{"n_layer": 13, "d_model": 512, "n_head": 8, "n_kv_head": 2, "head_dim": 64, "d_mlp": 2048, "vocab_size": 13329, "activation": "gelu", "norm": "layernorm", "norm_place": "pre", "norm_eps": 1e-05, "positions": "alibi", "qk_norm": false, "attn_scale": 0.125, "bias": "all", "tie_embeddings": true, "parallel_block": false, "init": "normal", "init_std_qkv": 0.016, "init_std_o": 0.016, "init_std_up": 0.016, "init_std_down": 0.008, "optimizer": "adamw", "lr": 0.000729, "lr_mult_o": 1.49, "beta1": 0.9, "beta2": 0.95, "lr_head": 0.00456, "warmup_steps": 469, "schedule": "wsd", "decay_fraction": 0.789, "decay_shape": "pow", "final_lr_fraction": 0.05, "batch_tokens": [32768, 65536], "seq_len": 2048, "doc_mask": true, "train_tokens": 651800000, "steps": 13805, "dataset": "wikipedia_en"}
Each number is 500 + 40 x the weight over the matrix's rms, rounded and kept within 0 to 999. Layers, rows and columns count from 0. Numbers have three digits each.

# down: layer 6 MLP down (transposed), 2048x512, rms 0.0354, rows 687-786, columns 128-191
# up: layer 6 MLP up, 2048x512, rms 0.0377, rows 688-787, columns 128-191
down687:506520486470499516457469487538529509486537466533487473484509495536551529497533486550569398483482482462500488477503522501565501453473525510475475500524510528464532468484532506494497520480497501
up688:450469482507525531470611504543498410595495630574425464575459471558522548528497442490526523584529529519495426539523531526527540482516431553537521503459511431397503474396377440435498486501587470
down688:486514567610487456505528537528527494465455495505516524540526506499549506471477532489469497529466510500544556527467559486427542425523468502514465561451472522541510540516500502470416524539516453
up689:521520408471457471488541447485526483518451492485520495512525519528516530493498517473563474485532493486552506473498566481517511486521516486514500490510540491421537465485498508466549477473541466
down689:470489461522554536520465482464480550423492433500555527476463496506547490546539525481515528440568473532534470500457497507504427557464570493510521542539477541528519491539520543520537497532554521
up690:504525540457533442464453588520547510456515513509515624448498526512575456480578486504536466450505478523498489472611514517474497456486464467508545548530520497507459526538527592442493490453475459
down690:488499615504461511479471507459552586510484564527500491502546540512629492491469481529542516508476505519520507544496478497474469565524617506476467513520596555485465466544546517589556520473534531
up691:567538548488453465426568475507494426517596529488461440552454513475499534550433488555474496539446495511499533553521539587540462453458503575468552432546496518533501490517537474483510496502560571
down691:519482522475500454510459483498548545498491499503532483473547530527479526488581535459459469496480447513533520459409460461501463527494532481516444547467497451503465514544517519513549491555459508
up692:540570514485519516481547534442597418489493512474539635499501518482474472478537486599502411504528501569554427531512479532448506564515523551442451555505456478448535524557456417466534506505405542
down692:421511401497591442475516477423627486449460506522500521515479502535469531452497398520483496496523469546497461545484545511420411552512499631532535558536509397442598544545559554577559410544510504
up693:532420429516517403453512478527536528516478479471392438572484491487389448473502452473484498469484536552563399555510531473498535439506565498537499502447543468460502522469425524467511523512542478
down693:484466567442518424523510449468516467468483504496417499543540542559552546510398481514502523486552500537500521476552526521474419431437504543523487476402527431491458568488488484549550401425522434
up694:393449447510489495447533560539558561439471600534544450521475488465468483509508543603476480487516582470557514464524474524494635595540515491546425552481475525453486514479516458505531493539474455
down694:535516469448465575491496418511471533473485479434503438544496486555527519444570576437513443432475583489499388419488499495478567458541510491527509508441534427416409414523590520527435495493442436
up695:451500528509541447489475471492538483518518519527552499533534519415443546415474450511561506586490514488575394520469517561462488533491505453543356461471444561443515556462491513546551548467463478
down695:472466471464498519509424432504464531506528489517465563531528532459527543490525531457493571494451512484463555505496511510494469533499528542478441480555546563536507504559457463500514503514535471
up696:543549465529436541535453433484558502459565531521464463539528559422492480543506528493495487459508541528518541551531507439559472446509514547504542444530590518508536488494504518446506488477553572
down696:480416441498546498554514539469499482530491506501592512481464519525544525531499435523507527581544500503461499444467520551520472523485483458515522524510516553449448520508502537397562480472529429
up697:528512472488501534424489535518453456462476519492497493526518449460458490503467531518498469502479547512482455488487480455474474528523485477506549503501517492503472500469482483509500520497520474
down697:470468501487520545501560485492456488541484510452581554521481499497476488556534537487515505510485484556493580482527475534480478507521546495503479462498521517525525517521526498454493561525491511
up698:572423524533472535497463549523514476520567514482478455441557460560531489502531556504461495539510470544534503505504557434515509573545513567431515508564438460523546521490499599476462521435516485
down698:525473503530507493518499505496533490494543461510553502527477516471572467470576494550508511522540519541417463513456487530498501473493505553463518469546512418510552505514522536521538491512519481
up699:461482486533455500454403461527476492495519599496518521549496534447540512562457458497476487430443508504543451574438619545453616522446481515518513441459552564496475514513521414505558524534477513
down699:482547415496460516556557502451468508491529614492545488584558462401458500594396505470569452454434569514598445481515584501529484540480397472474460526580493537490436501405485475526519475462455520
up700:490498440434423455485496444553579499518475496459462538536465457438501570414482477461507515474556552512518432445503535478533516532469557518486466499573581498457456476487486483530459564552468499
down700:496525520541504550523477507504496517514466566449541533520487502490506483515523503502562525481467442544464530520486485472481520517491490453506521522476482504482496379453502425421525470474426533
up701:548475533427493528477509546513506471507544550553470498476554550497531508483630476491491520504544477463591479490504541566538530474509524500512538466464501504451574534524541470497457460511519455
down701:581448380490521587505491526432498498458470472491529519488501529513545487551468571548555526510454555506515533477436513464481479455459458516502514554494476541552527546508516485537568502504590468
up702:432441489511528476468457493538458531411492513521512510562553486535490478496486586482544537488518574503499508583507530523542545489488507464426460538404606531500434462553467512492525567556483539
down702:421536493515542486519514502427503599433510458447562534473443494471457458529481498528581518538476539506498509484474460544544472492481433518526499481517523548554473441507452485517468512542485495
up703:501478519492536464524467487547512458541478451499480428513485496490462525459472462527521470483496566547502548579524547459479521528490516509502464480483548517518493501468475550481506513480496511
down703:521519489493492503535483513468537499500488587535501476514450476492513472496465516476467556523463494500561533479485542510510472482526540483463494434464520466481489477473450458537473493539441504
up704:455477508417499518505426488527493504476529455465515560509441503534452567539447543486534476486462464507488517506579511540530557509450543481551426511465509533506515472510521542485487557532401483
down704:521503512564462517454549528581495512505497506509509486544540514512524494499459519482479474528461564451473500484490507496506421504583575509496486491547542472501521493481571483513462457540514475
up705:445461497513472503503477519581515411558510543430485497396519478477442482549555525469514503467469538458551484476411559517465472440472556585422485487470506518517568547380563460548605546462484517
down705:435554454451509508458391479528579473528549454585466489534499488579430518537520472492571512448458523429557418383502517493526504594484577502583464507513488478494425517498394606481495525454477508
up706:528505533464444518508509509509493448559533549532523502509427479474514440439569428467540384423547563514550477602507538495506523399474531644516520511510582584485491443494468562493544485486485414
down706:478409510415496466507466589573448507649522593528465475480442442513486439469468442481578417466455475519553474551589564461484555480538430511473513547470706476472504579470399678487542551475538488
up707:536500457502486518463501537497555484464475470506496471525466475497502513505507515510482507461544521518521510475444488564582470539534470463563495491462508484480491491470521549475498516582522513
down707:491500493435556515553491508565460525555478496508523547533505452495499450543455572451546471468486517513511501518492442511493514534524442477489512464486541491541508501553494486526504535496457545
up708:474445409475514385457552461526596492458501494479485444572459462433483458546389549540517473512467509516543498476564510547514501544511544472443527509544420495470539505486495535526521492556459490
down708:432472487463567454524497449532575488507561389528495513512480598452536417532414543453540560495460520501550490501556503571514470532510534607464490573494548495460558484488527533464478466497516604
up709:517483450528509473442471469563549529515513506492500466488523484537509506478540529557491516414458520512514466488562553494453537503412556552500483546514544549581537504476567512469526528438492552
down709:511450477485531486471515555537516463499526477566493546490501489483535488515458483507483458472530503456523423487486485492528511452479470440438536437469550531460511503495506456494477493486499508
up710:452478469420591405437444508482519479425471573467538491559497446538502537421520557539567514456566599481528469429579513442453529501535448490462497537508481546454458448530551500441571479485477483
down710:529536545445460517543505446559499431557513488506469487464506499584506448465496523453572512522458399544544497533500503511558505544529533498480513487537483467491543541557505557501471433446531448
up711:472459576504519539490554577546498513545529514460494565449568418457440506563494536520516490466534478446568485527495520511516470446464588480476432513456565551472493538464524512506543502527532529
down711:518481440534475494520439568440481523438456441506480453464496391483486533509441492508560531478478498436457535433521527489537607458538501508478500453517453481538530500477398521483552508535430536
up712:504532497539468563473506478541508498457531522532470504517504486468556505529501465519471489536565395462542503487437514549525516482473538506498472528545482566515507496551500526464432522543478540
down712:433478526504479535527461493502500476524478480486560521508505489465459532512569538486500482515574512478488446491520522498490461517490485468467429545464493479474455493608472471495475546492501509
up713:490554538432464526481498637540538518517526486525477550515463550534468499545551449532508476487529493502496468468551489552556583441502481474504431544489514514433532478480521545423497511508592440
down713:514481472512460490525475480492589515615496544515465487563542514470562468509560425428445412535530481526527549500478487454532520494481513477561554469446489478542557460480461425527604404533432472
up714:485394542440513523486502536501566547471473599564477507566531441541412556412571488479494496492549496530549507468524568421497537429496495494482449541455478515386528473521441551457514470578495551
down714:474471458449563504532511458521404502459486504483397471474523453465517544462508583497530532540531486530546616639522474464525547497515464509501440498521549484580502464505381544627493500474523441
up715:565426552443448439468495551506492510552502512568471610500528534568474467526470566475505493556599592509519496455495524496500510428488526521486458533504497560517625514464462496395511498520470485
down715:445545497514520488546523490508550552520441533615506480593472439578491456528418459552477505525522503502558445469522533491459461361521451484512554471550482462496478515522543424460507509474554450
up716:537514518506495527473464448478472502516530495499463490486504489505537474489476546495508509520484474501486521546542506511588481446492489510453517468530462477502496487483516556485503464472509475
down716:477486516549534489490499544515466521474465476502527558454504500502460474533495467492527478550494489526524486497480478455479473518518532471508487512522541471517534595529487478547483507504524502
up717:546427528464508540501598503589519458444498461529512477520491438456481464504547436448606493497549504556561531515574521563570614487460443448489518506493540545549511494525503499501546497564490515
down717:520497527464462531535484567410480554546596439502564475433501442520425555540540498478542538559456467538502589438565531491568482498485498451525433519444508509626459525511472499513528545498526448
up718:492460560526550541458542499613495483531446560512475455575496493474504460516550563554594503562487491491484468497478601463499467522500477475499567504547435421528536487531463532540477488552516384
down718:560539534488487515474534445475496498499514527497546603467448488471514502476499438510487497497516486547513488443482414513480504499482509502447461418472532537481456429432573462418480474477515471
up719:478479453493536496476590454523595490495526540505494495476470531499483515485519528527498473537484489465565536443462567505444529517475516477562463470505539518536484510481516489501539506520473497
down719:459558501467467558485510514496523546492522572505534518457522503479515549432555536520521497460468506549511466542504485542422556535511472496589534509474492502463454546506449445438467583567518487
up720:478567499459557479512578494509580479561493596545533619503489473471511431526475509595473392458492523494478499609509500501545484512491510514537504488505494489500487426543547531442626493478467495
down720:487529537459550522512522503441583415625519546441445445568365522470567496403531496502484517436483463456429507556425538573485486488489485498566502519508430533499584498527475559428555508536522460
up721:555436471521500519484490484509544488502514466449509479473583506463462531502514541542493513531558439485454508508464502523524509493447507535479536430546480498494501462543536537546467520552462562
down721:457491486474501504453486492532554512512482503491499552498513478462469448515488491545518516510498474441549508462498609519481520497468474570536455490421492554485549543476497406545518428430524487
up722:561476497503505493488416399479492513486476496494448531509499554523551521514459528536503501485537536496476518483559566481505512457467484551515486507506504519500492474456519523440491459444529509
down722:514579493470466540500555519518451466467490463478524519555497450478512480512518517483476506516456493521490478477509501498433487492514498485514488437518513486490505556534513501543530475526490614
up723:506461580469499558490604501528494421544501424531529428475419502497441527448569490481586397491458567492472483529579544465504503484464498510497496516504505496478577462522520581433532498441478497
down723:433488512490461521511464502537517532481559539562421535436551552509529578546526443464519511470511521526490547465516569525475526468511496496600490525441531507404528508451574464468442521484482466
up724:535512501517506550531449536477516490524412500477528499462516529551447518487524462601477473509505537440501413440474498468497486509500517536547517492469542491520462514479529531543482490479456455
down724:468479497500494558531531497526492482514511564451508529455515543541466483531498491501525473533501519518506484490558523486448480463557477478566538479435506589500486502489501481475491485492513540
up725:414535492440496566495457510611432466458523477496516446551464487561519540490490500479490499504481491473494408479468522548494588543446562446552398465517466515509501549451507475545511568558473484
down725:445510560544515499498505541535453551490535585527465521482589519454469513520588549471567503447435510521554503560547496541532549458524526530488541471469506515507473471496476462521535493513517488
up726:480453531472445406507477519483478445474526462477453530498572423402527511574487505492546516536523541552613506398488482483509481510487514481471465530458509499485534535446493547506572501471525454
down726:510490485535555507506487528566479498440581526509569519548542511508478468514552545499474488491486474474439513546492451440472428466527471425466447404533528413522501479557600502497582496492536483
up727:563631526508471534515540445570506435506511503493477468424524552523423522471506369521492495542535456505522543436494521523480531523414488562518552450496504538469546508550543543459507522402461579
down727:504487463519549474569532475566575516546480482454460485529530532591477559467476496491526523537548430458519488532538513507478421485483550580461607575436502517542538521573482494553487550496486532
up728:550514538493472486504460550509566444486557475499461513503507431515560493513508448504488507490551520526503501494515467531587506494505485509485487519465504498512538511467466539491484465491526526
down728:474514495482456592486557487479468523498472410560512544497526461491490536553538453491518512444453493565463501534543485526453520539506506485371513427518477529496531484472503516464438446538484495
up729:498469541496458504508436503590514480499551563475451508418571564534586409460465481517459495479521506511535481500445492549455463463493518494537545466486534581452515498460497469506470438555549393
down729:471486481496484493523556511535531521493524482532472425511507472572543478449508482579408479439438502493494551455504539530486546489587493472446528564577494481460553393543448540547558523505500528
up730:561466446486481542496453421501532464511474485519509473530497516468470516486489529524521480522637537474494506475466476560516484448482528520518514498464489482466526508498534506503496494534463507
down730:459458467480476540480436543424491468460529478575508559531519585485540514507516500487528532478405469501482488540484502477501545487532514509480467483521498503516526512523410536451521479539461492
up731:519563490454472522508483519526521542535499517456412462487569458447445569538503550486512429512455470491562539543497465444479535462482522520522397504483542563448555463467508438505516529430516406
down731:479494558467467486466478514567496511585465595434446540482521534484523453538519480457450530554547472538570491543444496475534531508504430494656458596494529505529483474479513423545398566455511438
up732:487515504507515495475460487507538490541471456509518479542472469526502510489495459630481466477519517501486479495507502522485504531492483561526495575505489505523516517445487483503496487468496501
down732:513515436494481509538506506530509503520494519491522566590488499531462506532533478481537471481491536555520500527483496476434497524533504471490568466521482471511500549533456467495503403490493528
up733:437443543496491442432607503563570430539501504489441473516461478493561461404523517534500500483508550498554448481500527514463578563458504472540473550532535468467472507463466533505499542491458467
down733:472478481537494545531478445512456522477458543458535401518522517478499531547491498546509484531481471534467548616449507520510546496495520432498499474531476534549479497607527534435502600524490468
up734:538443412531462462498534577537608523496476462488508553556447512467541487426461516525540488395570493488488473432469521456500477456431487542510526542486601530428484461533515503446497475664475446
down734:542436516497434457562487527498388497484495561448522380468496522571436467469516454401502468499469474558490438435508482454519531500457470519539479568513564491498515524486475562510518498514532525
up735:478550448500501477459520519527478514479456548553535635491552477514529519459627508508547512446501593534499498480456470471487496517519483519545505491487493541531457513488537449489458545515520503
down735:530497524522518493477555528464474444445471566487428478437473461553462456429532548549481534519560541589513540525492480445534390455596565502416600504490432611553561523462536513506523542471500456
up736:457441528588437560520515469527536464519483510565500486527464480548465431562462520519517497430524440532504483532496477533454530477484524514463524466494599529484633508512523471521471505500511497
down736:541498481541528579486476463442490599453494501519478567458570477433525476558478503499484495489502559465530478557517504487482520495516587474488508536507507619485512484425528448446530514561494484
up737:512484515509534553509493523519465488516483516487474488444515489516527490497465464517517485508444457470514500506457488536482474493492514474536520416503497505485501478484499465540478547468451463
down737:481487482495493506531535545510466529494453505532476514491569563515482515470489489480532483465519471535506538481534524466488438482548425514487545422486446537533524487541457457438513468512497522
up738:533518486516537532469488511487514522449475520523471501538510514486541516515508477511486485536516508487486510514519469560595448518494486496501501501510496488437428461514520492458480544525519485
down738:479480477499559460530523503547483481494494509489464530529548543509465422562490483470488481526498470491540508514511486472502515509492451487491524483542492480561451551557436491475528501492525533
up739:494499501510497525513506447549470462489569538506491423512505502467518506485539485490500498480525479477486514512541527535585441458447521538454501490526504535497536504460568526495465478486546599
down739:523443538475423497530497537527473518496481526488520551453492534468464473504479508450507440577531511511514560500493517450461570496472471529466530466511487490515575491510472460485491532549490516
up740:541480510493467555488518466519522494497482559489484562523499462531437536515375543541490496445590466414450416507453561528451503492475656492492543432488503527472468484488552570483517509517463505
down740:487527492465420458481483495485499553459476485489547488513482491499500536467477542496540466555528468490492522460485444512547440550459553469486523519590475517527514429512548534456361554444489493
up741:630510547414475509514534504466508364579470534565489517554436476458519519447482505522453443538433433559512396460553491497515564498457542555432505491484438550476502473477555421518486549460515511
down741:508469457449420484497486475451545463493533450449512486484479495453545538511441421547451521551588495503504491520570475570466557585460512446577516483406559520611466496468514461474581524555502487
up742:515513514463469462473475497504528493514531497468503526456542441506567487505456534554489505482457493490513525502533508464520461452456491504485483533506504478550543498461491556480486475506511536
down742:476476461486506507517503510524452521521467495528547512488520509494448454535516515522550499521497462500497441526527463445522511519522522487535507455509488519540495509502506490454508447501496540
up743:567481517482511495513484437522527515473498515481494552503492525530515495534503480498524490496556506475480504500544491488498532466501464521522542541471495511505494497489521498475497486472474472
down743:497456478514511498571503527517484452513477497536472558552503482483439492473508523501527485494486510538511491498499494464447454496504464509530528453463510496515473534557510545516550483494468539
up744:459453535525552517468557592569471519480436471467529495430523421500523413489542564518485451539481481505541517526414500535438468525474611542459456413512503499547534533372455475520575521539518516
down744:487452467479498556476444449564536473461522443517497456505495577498480516453521548507533538489527551440540467512481457568425481546519555509518463499455505478597443483504486545506521510513458550
up745:486496497508498506464544519545493387531495571508458507550455429494481415477457546478486516544560516531522384525512547535438530484477528533497495559511431428458518467496569486467529483435560460
down745:544491539533531534460481490497593364470496563507479562461555467459479557463496507509479464496519535482507503488439480572532498470487558498560555502417469495479461515474486533484487503527536472
up746:495469538518505460484531500489496429499546571445481511474548472572520551478539485492490456552559450556528442471463512470478525529477578588498477456527468495499521552529495479437528526433509553
down746:548462595506525586564521527563501472619500519518517516464535508519453525596500490514564445443470414555536497533509521531451516573416436503483513522535519458555529529597478491466464470557506513
up747:512438472489531470499541494500565441477490545499451447554531483476473462586441470555499487476548482444507538540413542566491469427503546537465396504588452539539579574443448550452499528411437564
down747:509495494441613541518484475472530398481455537414494527485495574469523432494536480556510432583477442486493591529479519496502465430467488512536471457473493531452476550464604453406466511421527468
up748:593403522502499468494497547571588494537532500544359504386551517529461464522603466460487523485506518432487526525539527474450521467488505464475507475522478497562554497497499566502504500400525486
down748:529526482537467457462454536537547467563466465463478385460493452474533533480491527486459566515497425464456535447468502462511471551456439517425477541521524453540494515489505542504527579522472413
up749:458510493443581572432595526531543504515552517556460501548452489472558485476502494516479521501497470484507526536548518581574525478508487486526547486487422531456502489500452471480518516528536547
down749:502430495511556445514484506504443496532511506480489491495516438515492526461449504477490539440479555499533544532467491467457466514527556522507471482467506471485475497550459507475456418558463514
up750:452589447427476480481506469577489522518538511562483485473419553431422516570419524495468487473475452525545478521453431578507515442473481523445436480505535608479495480438471411530429503555489551
down750:484485531429563614531512467483501439491545432467467475507460473469562470535429436481532473478538508468489470514576409484483531551432530509510432526520494587416484498476529469432557456488571493
up751:492492493494489455491594484583534518570434477510473511446445456494486562482485454480514478477463406431507424538398535551484631534468567546546413546530454564517519512494502507492578512515506492
down751:423452458464433621527464486527540578513505519568569536437502477490501512478574511465535510464568468518469438492476503465500465528528420522496453508569539517531464528555463556507475499605470550
up752:558502562505478512515516479511475460486588501511467481521528500517494497476521439540515494507475465511472509495563532453453485444491499507490508486490504515501541486460482558500506460445525437
down752:441470512519504487497521516490490584541448531514524475515511599498531469485499501450541510595491513569466484511460534507452535544479489492496467456505480556523479562539475513476475492512486432
up753:450497489485504509432575465524512485511516486462482434426473464481491506443457444515467475544460444557542502462437510538475479492488490559513543439516535556596555475468465508508483470505559487
down753:498524517476539487544519467456490552510499437399481527476558464484536499472516459494428559418519512522419452426536523468538503543481494513516499520476487552485498530586534490495462485489513442
up754:488483509477479439491503530506562496492534536479541533511467486574519542492517511553535504526566491497507470493499582519565492464497503486486462509442532495493521521492503536504551479564477453
down754:508487515469493554523523494492459535471478565492464483517508482482521486498467495478559509517490529556483502511499460468479464499514482515498456504532482515524540422541526477479442564560524522
up755:494482475471538425469471497515556580565511503470424492462484483485516524541480442503505503439424470559567427510462520546466480498457518496503478476551469520525542509477546524499466531517506482
down755:532436478549465519508532519436484449510491502459458463451538446466556490622484455542481499413430537399509471382525491482558516482436523498437473542475448571520459527494486483511524517505502547
up756:464440519494522533517616517531541464566482550487527555510463399537496522511481478533523520536528464579521554510521472597473508576511488509559432464509434499500599505486517515474522485470518449
down756:497470532467525410488376402484435504472482490581500448506487554521504528499468519471567487502506578491572474501468475515496540530504482537551539578579471484491516504490510589487465494528458501
up757:536382595511518507510477515511579494489551516512537592492542532450537499432539509552527508577587541445534460556475563493551500448453536567412515538512461506519474461582534528454500508513456476
down757:532426511522441426522522527476472482439509500529501467498488502407538452430559480517504452551486546539490501517524510483507557513498492504459503459396497520475481529416500442499487425543460534
up758:557587550452455456507441506453529489508517533403426477496535417449487427518493413561439421560493422524508479546518410443503531428466517527483490515454503531510551518429464523447537531406602492
down758:466490428499521444489474467505553510483548474504514425472543536518528483532478492529472469517510480567498477560499367521546522520536515533522522571474439513573496504467510464466465489501559470
up759:523510473466579526462566527547492426508551511462498491526499431489512449478490536513564457458511470478484531484521493517536467486518566521460525504546500463493440467554520547472574496498518473
down759:471461480490501524515512490445516584479502563502501554563539465475515467412512517471518492553497487554545532536480541536504535472497486494523496468554447477504485479537427422530489494489520502
up760:519465469512555535478480475508584495460535483528512496531604466472616568445443473468546474520489516450469513519498554514540475543447520486470492528479515482509561462522497486548474564630512542
down760:451548469539566436532459461509544491541497509450514547528503459492525505485549476541524532516522481467532434530505497468528510466477499556513513522541485505485527461524513557515491492478463491
up761:485492492416484496501519448500586465505495518557451519543565396514422553584512457503547470538497560524534493557491530509489512518473509519481421535506608579488483404523475505451594543381555475
down761:545575543527548533491530522505519495489502431427521452565511528458444543549460558553562494426497533569535386498467461514436486521505472520490485537506484536563531396443542445556507479513535526
up762:494517487495498428516454509477491453420498538480522517483529498462504476511505508499503461513481526479574476510494493496518506497490506555507475462514533493562456480479485467444539514435519470
down762:488552460450486481440526561524482524525483471499528541417476504546437513467508475518522461527499487511582447504557535506555545494488522553495426407504539594526456486417498459382522521489504513
up763:581533477464471442500419489475488551529492499532513549508557566558423548506556538539475463503529512495527469484467509480488513496502483525516465436484504528487490404466513422507451551487510444
down763:582451503489545422510408445488512581512407534485536473567565555471475534478471531493530448517500482530511532553472524454501515472482524497482493446455457564428444506511482395544473413482460558
up764:467502418467524472549577463467537435569537561518475448445444527511522502420466465509478435508462403572547561510448547500474521496453589596477515514488448519437541483491463520459533494533513477
down764:483437547539524485495507504550500566518555429507478479536544569523511553479440439472560483506421518460548417480427524450465455472451583555520570525515469492553537517538530535554474549549537527
up765:540541547512503453479440463482482493432477459513501508550437521513504498548510512502510431471436508578473496515556548516529508524550517462454505492578509513567537443525541486418526499509590511
down765:470568540493516518512512435519525511518535487449465522600531553467495435462490478530511463524511517502466541496482515462560527450542492475528503527450466495474490484578585445538458494530580468
up766:534487480470518462465467589451573430502568475492480654439556499465510425563540517582488485478541629476520442501496485520473469454501446528417488516510563558483499503541465480519527551500546499
down766:468559450527468495537468480448458518489465521541421495514480509494486473558454538538467482541495556559517504466504450483573552523450476464429493482497436542454495604509487530543487464486447465
up767:637431511514509480451527494548502483571460505484441518509529513478489446469510561506533476575591483488526479431533489501551517471445472516475519408581511515556586474509535511462463486508498508
down767:472506466509516462537445553519519588495508431533472503521466504468584401502444523510540562535534576420494550540470539464509542438553561565461480498519473492516517497453536536544508596498481529
up768:537487510520512527500492550478550514485565482544494464490534472542537541467518487527500493503511511525483480494561520484526459538503458516455557534451506496513503477461484487475493520442513479
down768:495485429468515534551504460481495449462501511529559489544508487494537457550508534498563425493545495595518454509530459462485443531533532473482480461484461506500512474564430556444550520492492500
up769:496459433548419506433557552608553493458561536521450443513511406506437499518562477514514504508548476450514508449499558484531535511459446474476508520543494507502480479513483557502429531506522453
down769:466563523505571479467506505500427605478518473516492509474503513552494487490575440568503525510500528449571526475554491437493576473556481489496423452433456557550473578531474593490403547443525596
up770:461465422504532508500584497485578504538421530512516556537466422579515458539562490506577502519500477501547568494448584476516496519491516526546459475445498482467533488442434523506565575508402475
down770:557444534493511460450503461428424488467545486475518453509508555508474528538491519476560573535517538512491512569517453472503552524440528498503543526511485482479551499533478553524464490468533490
up771:464552465544461585517443506490563554433460485495513494547529517536428501465495465512482451452556495469516511508530503499499568470473534640512466440456545494508483438515525487373516510505478456
down771:512514441482479635576486479546495588522474515419490403510481544505549567528563447490543533496457484400538578550519502525526484450456457475558460555528483520458459528521506543490441522502532438
up772:493506473544509493454552501557518475469515512501529501456472427521564540519545497495557487500461523476512501486511543629523554512488579532485455487551529580499483475510555464521500499579502503
down772:502545502557471610457517550545522490459471559473461494462463524527563513501474546535531431522494425481592531587594526518502513452446605449474514479550452520481472540505519510467460501508543467
up773:589528561486525538472601525593495479519421562553503464504466466533560427511512511516558457569458544504478467594497462480485508535562511564486522465482425458534576450509451459399542473541495412
down773:491507534492502595586487580481449540473538626601517566528634450466569472460508426477450515470550493458549455541456547457534473435495484518534510529482560545460445538503499365395471459515440486
up774:483497531527523488508478526496501478419501501466486453491524480538499540533547476490513527488557456493512499479466524571550502488501522561513507463468584493526473438468546486509502531527475451
down774:522463487502538499510492498513547471515530518506511479564519481495501520513508482526519505480475510542486499481535474502482524490473526452497536545492500490481500519524525488505441487438489502
up775:490471422533525471463492543565526517526482474484477536449555509525507520509495512516518483463498523527552463545522522530449552526479503520526475473471496504518488540436497483454587476476493502
down775:475500471490520450453497515573482517519457504502511544461529442561510584535512462554538435482548517555551413524501479516467533522497508479539403449527505541515507475455564496504589569498551485
up776:521414493490472479505508509454538482519532474510541586482563508516485501472603509460547513470490525394460443501506500529446488430453514520545502461515531558513491459468499472563510469540474513
down776:532482440507516530519488492517558427542526521589507537493562521507463424475434527488486510532547507482456506462453486494516511445458482505491451491453486466509487456531481462513481459484398519
up777:581499448553498481472528492431527435461515539492506480551452472507404420460518510490531492458579522465510525552523509565564544515518518562535517522496522504406544497549475514457489477466546390
down777:465516447476479525526571496461503468544512535522507518477500475546430466526546512446529450491528529482522564484569450515512466517543524454426476487476505440490450469475498502505510477544476487
up778:465501476471494481468517482542500513482465472490548574487548452456454565526435481595534502551462538542624502483521483482441543472498569520580444487422556545555516506522455493484490584610568517
down778:580506534498519353471462489505520542454481398467570500487428482584430529418610413519505495392460561477515463554492455554563470580450606452572516547432451479463425512548519549563518488462520492
up779:555491490528496527494434490456476514509433510510522540497471450472471504587460484474480483435503493443495485475481501522456498437503503570463493425478508574581490489479507475515483481531459576
down779:497454476543426494481460487563458432528498543534566560538473587501573553481475525490491519517486512457432583519487505487540525458559479530452506459469566549541511522524510466498569576524517494
up780:510533575410548562514504596519530530466542433510448436489490508531484528530496493504461488549500449509477529480478484573468572552488471448506422563550506502469503497456495461487493518552400496
down780:499500489447478452530510475437528532468544482443581508561476543495520534464504418490551475429477493465487509569435490512443513489578542457573433521444483519414464505572495517534526474536442493
up781:493509458491508525494480542510481519472518467498517496475470507506541472500481516485473507494455466474509495532475469463526490519518513446525509447450505463536478479503513481528498529509480460
down781:478481493516515495518502522520461517459473495482536559489527532452472481489482496456526483437528517541506441523534485462468472506516494496521511495505513473510499487479470504503519516458518509
up782:446420561486471556524561452586551437530544528545522493411521491482575436486477472521535494475494462536467518517520533583530512510501507531443448455475526529484507443475498585534564550451535506
down782:477544592576532497458514474529448518477507444497506484543456472508515484519478459513525510538531485405559503546475438470454450469494436604554461619525518485500515468492463472452459508418484545
up783:536593458460550428482512503509542478476544482469495582482476497418485445469474491518556449464559542502527513497541541471531471525535519585438565475535531556522512493452549540575479533551449536
down783:470534562505589507545567475459465502462496617511555537511483486562583512396508468495523517616541566509470480616497496472522403408535398458492408517515593450507562459550599526493504504522515455
up784:501439531509503525504484505544534492555482584522518474490596463515397527499456458479551456528582508540479470513541432450490618492529578465463425469452517517450572513563615467498506500537514543
down784:490548462486379581515470582428519441581532552491516481440473479513480572527488435466521480513526501525611434538478499476544535552522509475509392563417497497385481403495518557527578522522546464
up785:475460482450473429428458563493529557464565508528444525577483578531542583513511440490521505490558541494445404486523526470543488522487515471505458519498392532476481516440478568504507455533485560
down785:449519495548575468570471424553557474565471635528362458544500513459556514505577514427496524387504524484492414512457457534519454485435496409455443496496561581435474510533462512469457492547533541
up786:510488474529370554468426540531508497476538464524561560436640375482434597515542584508510481519483517464559468533438476439435501461481473583495475439424609466435509478433502546489555502482525463
down786:561432448524494497493514528525483423540512553525510501394479449435540421542514483515484443540478521530539624514441494519552379524442537482458506507573491493513512574642500491496636588497483509
up787:503480501522603549461537510528534470398461524486476559544542488445487425442579492496524490483493547448589430447548569448514515447525465558518546495526445468540509514579558464495544521443491506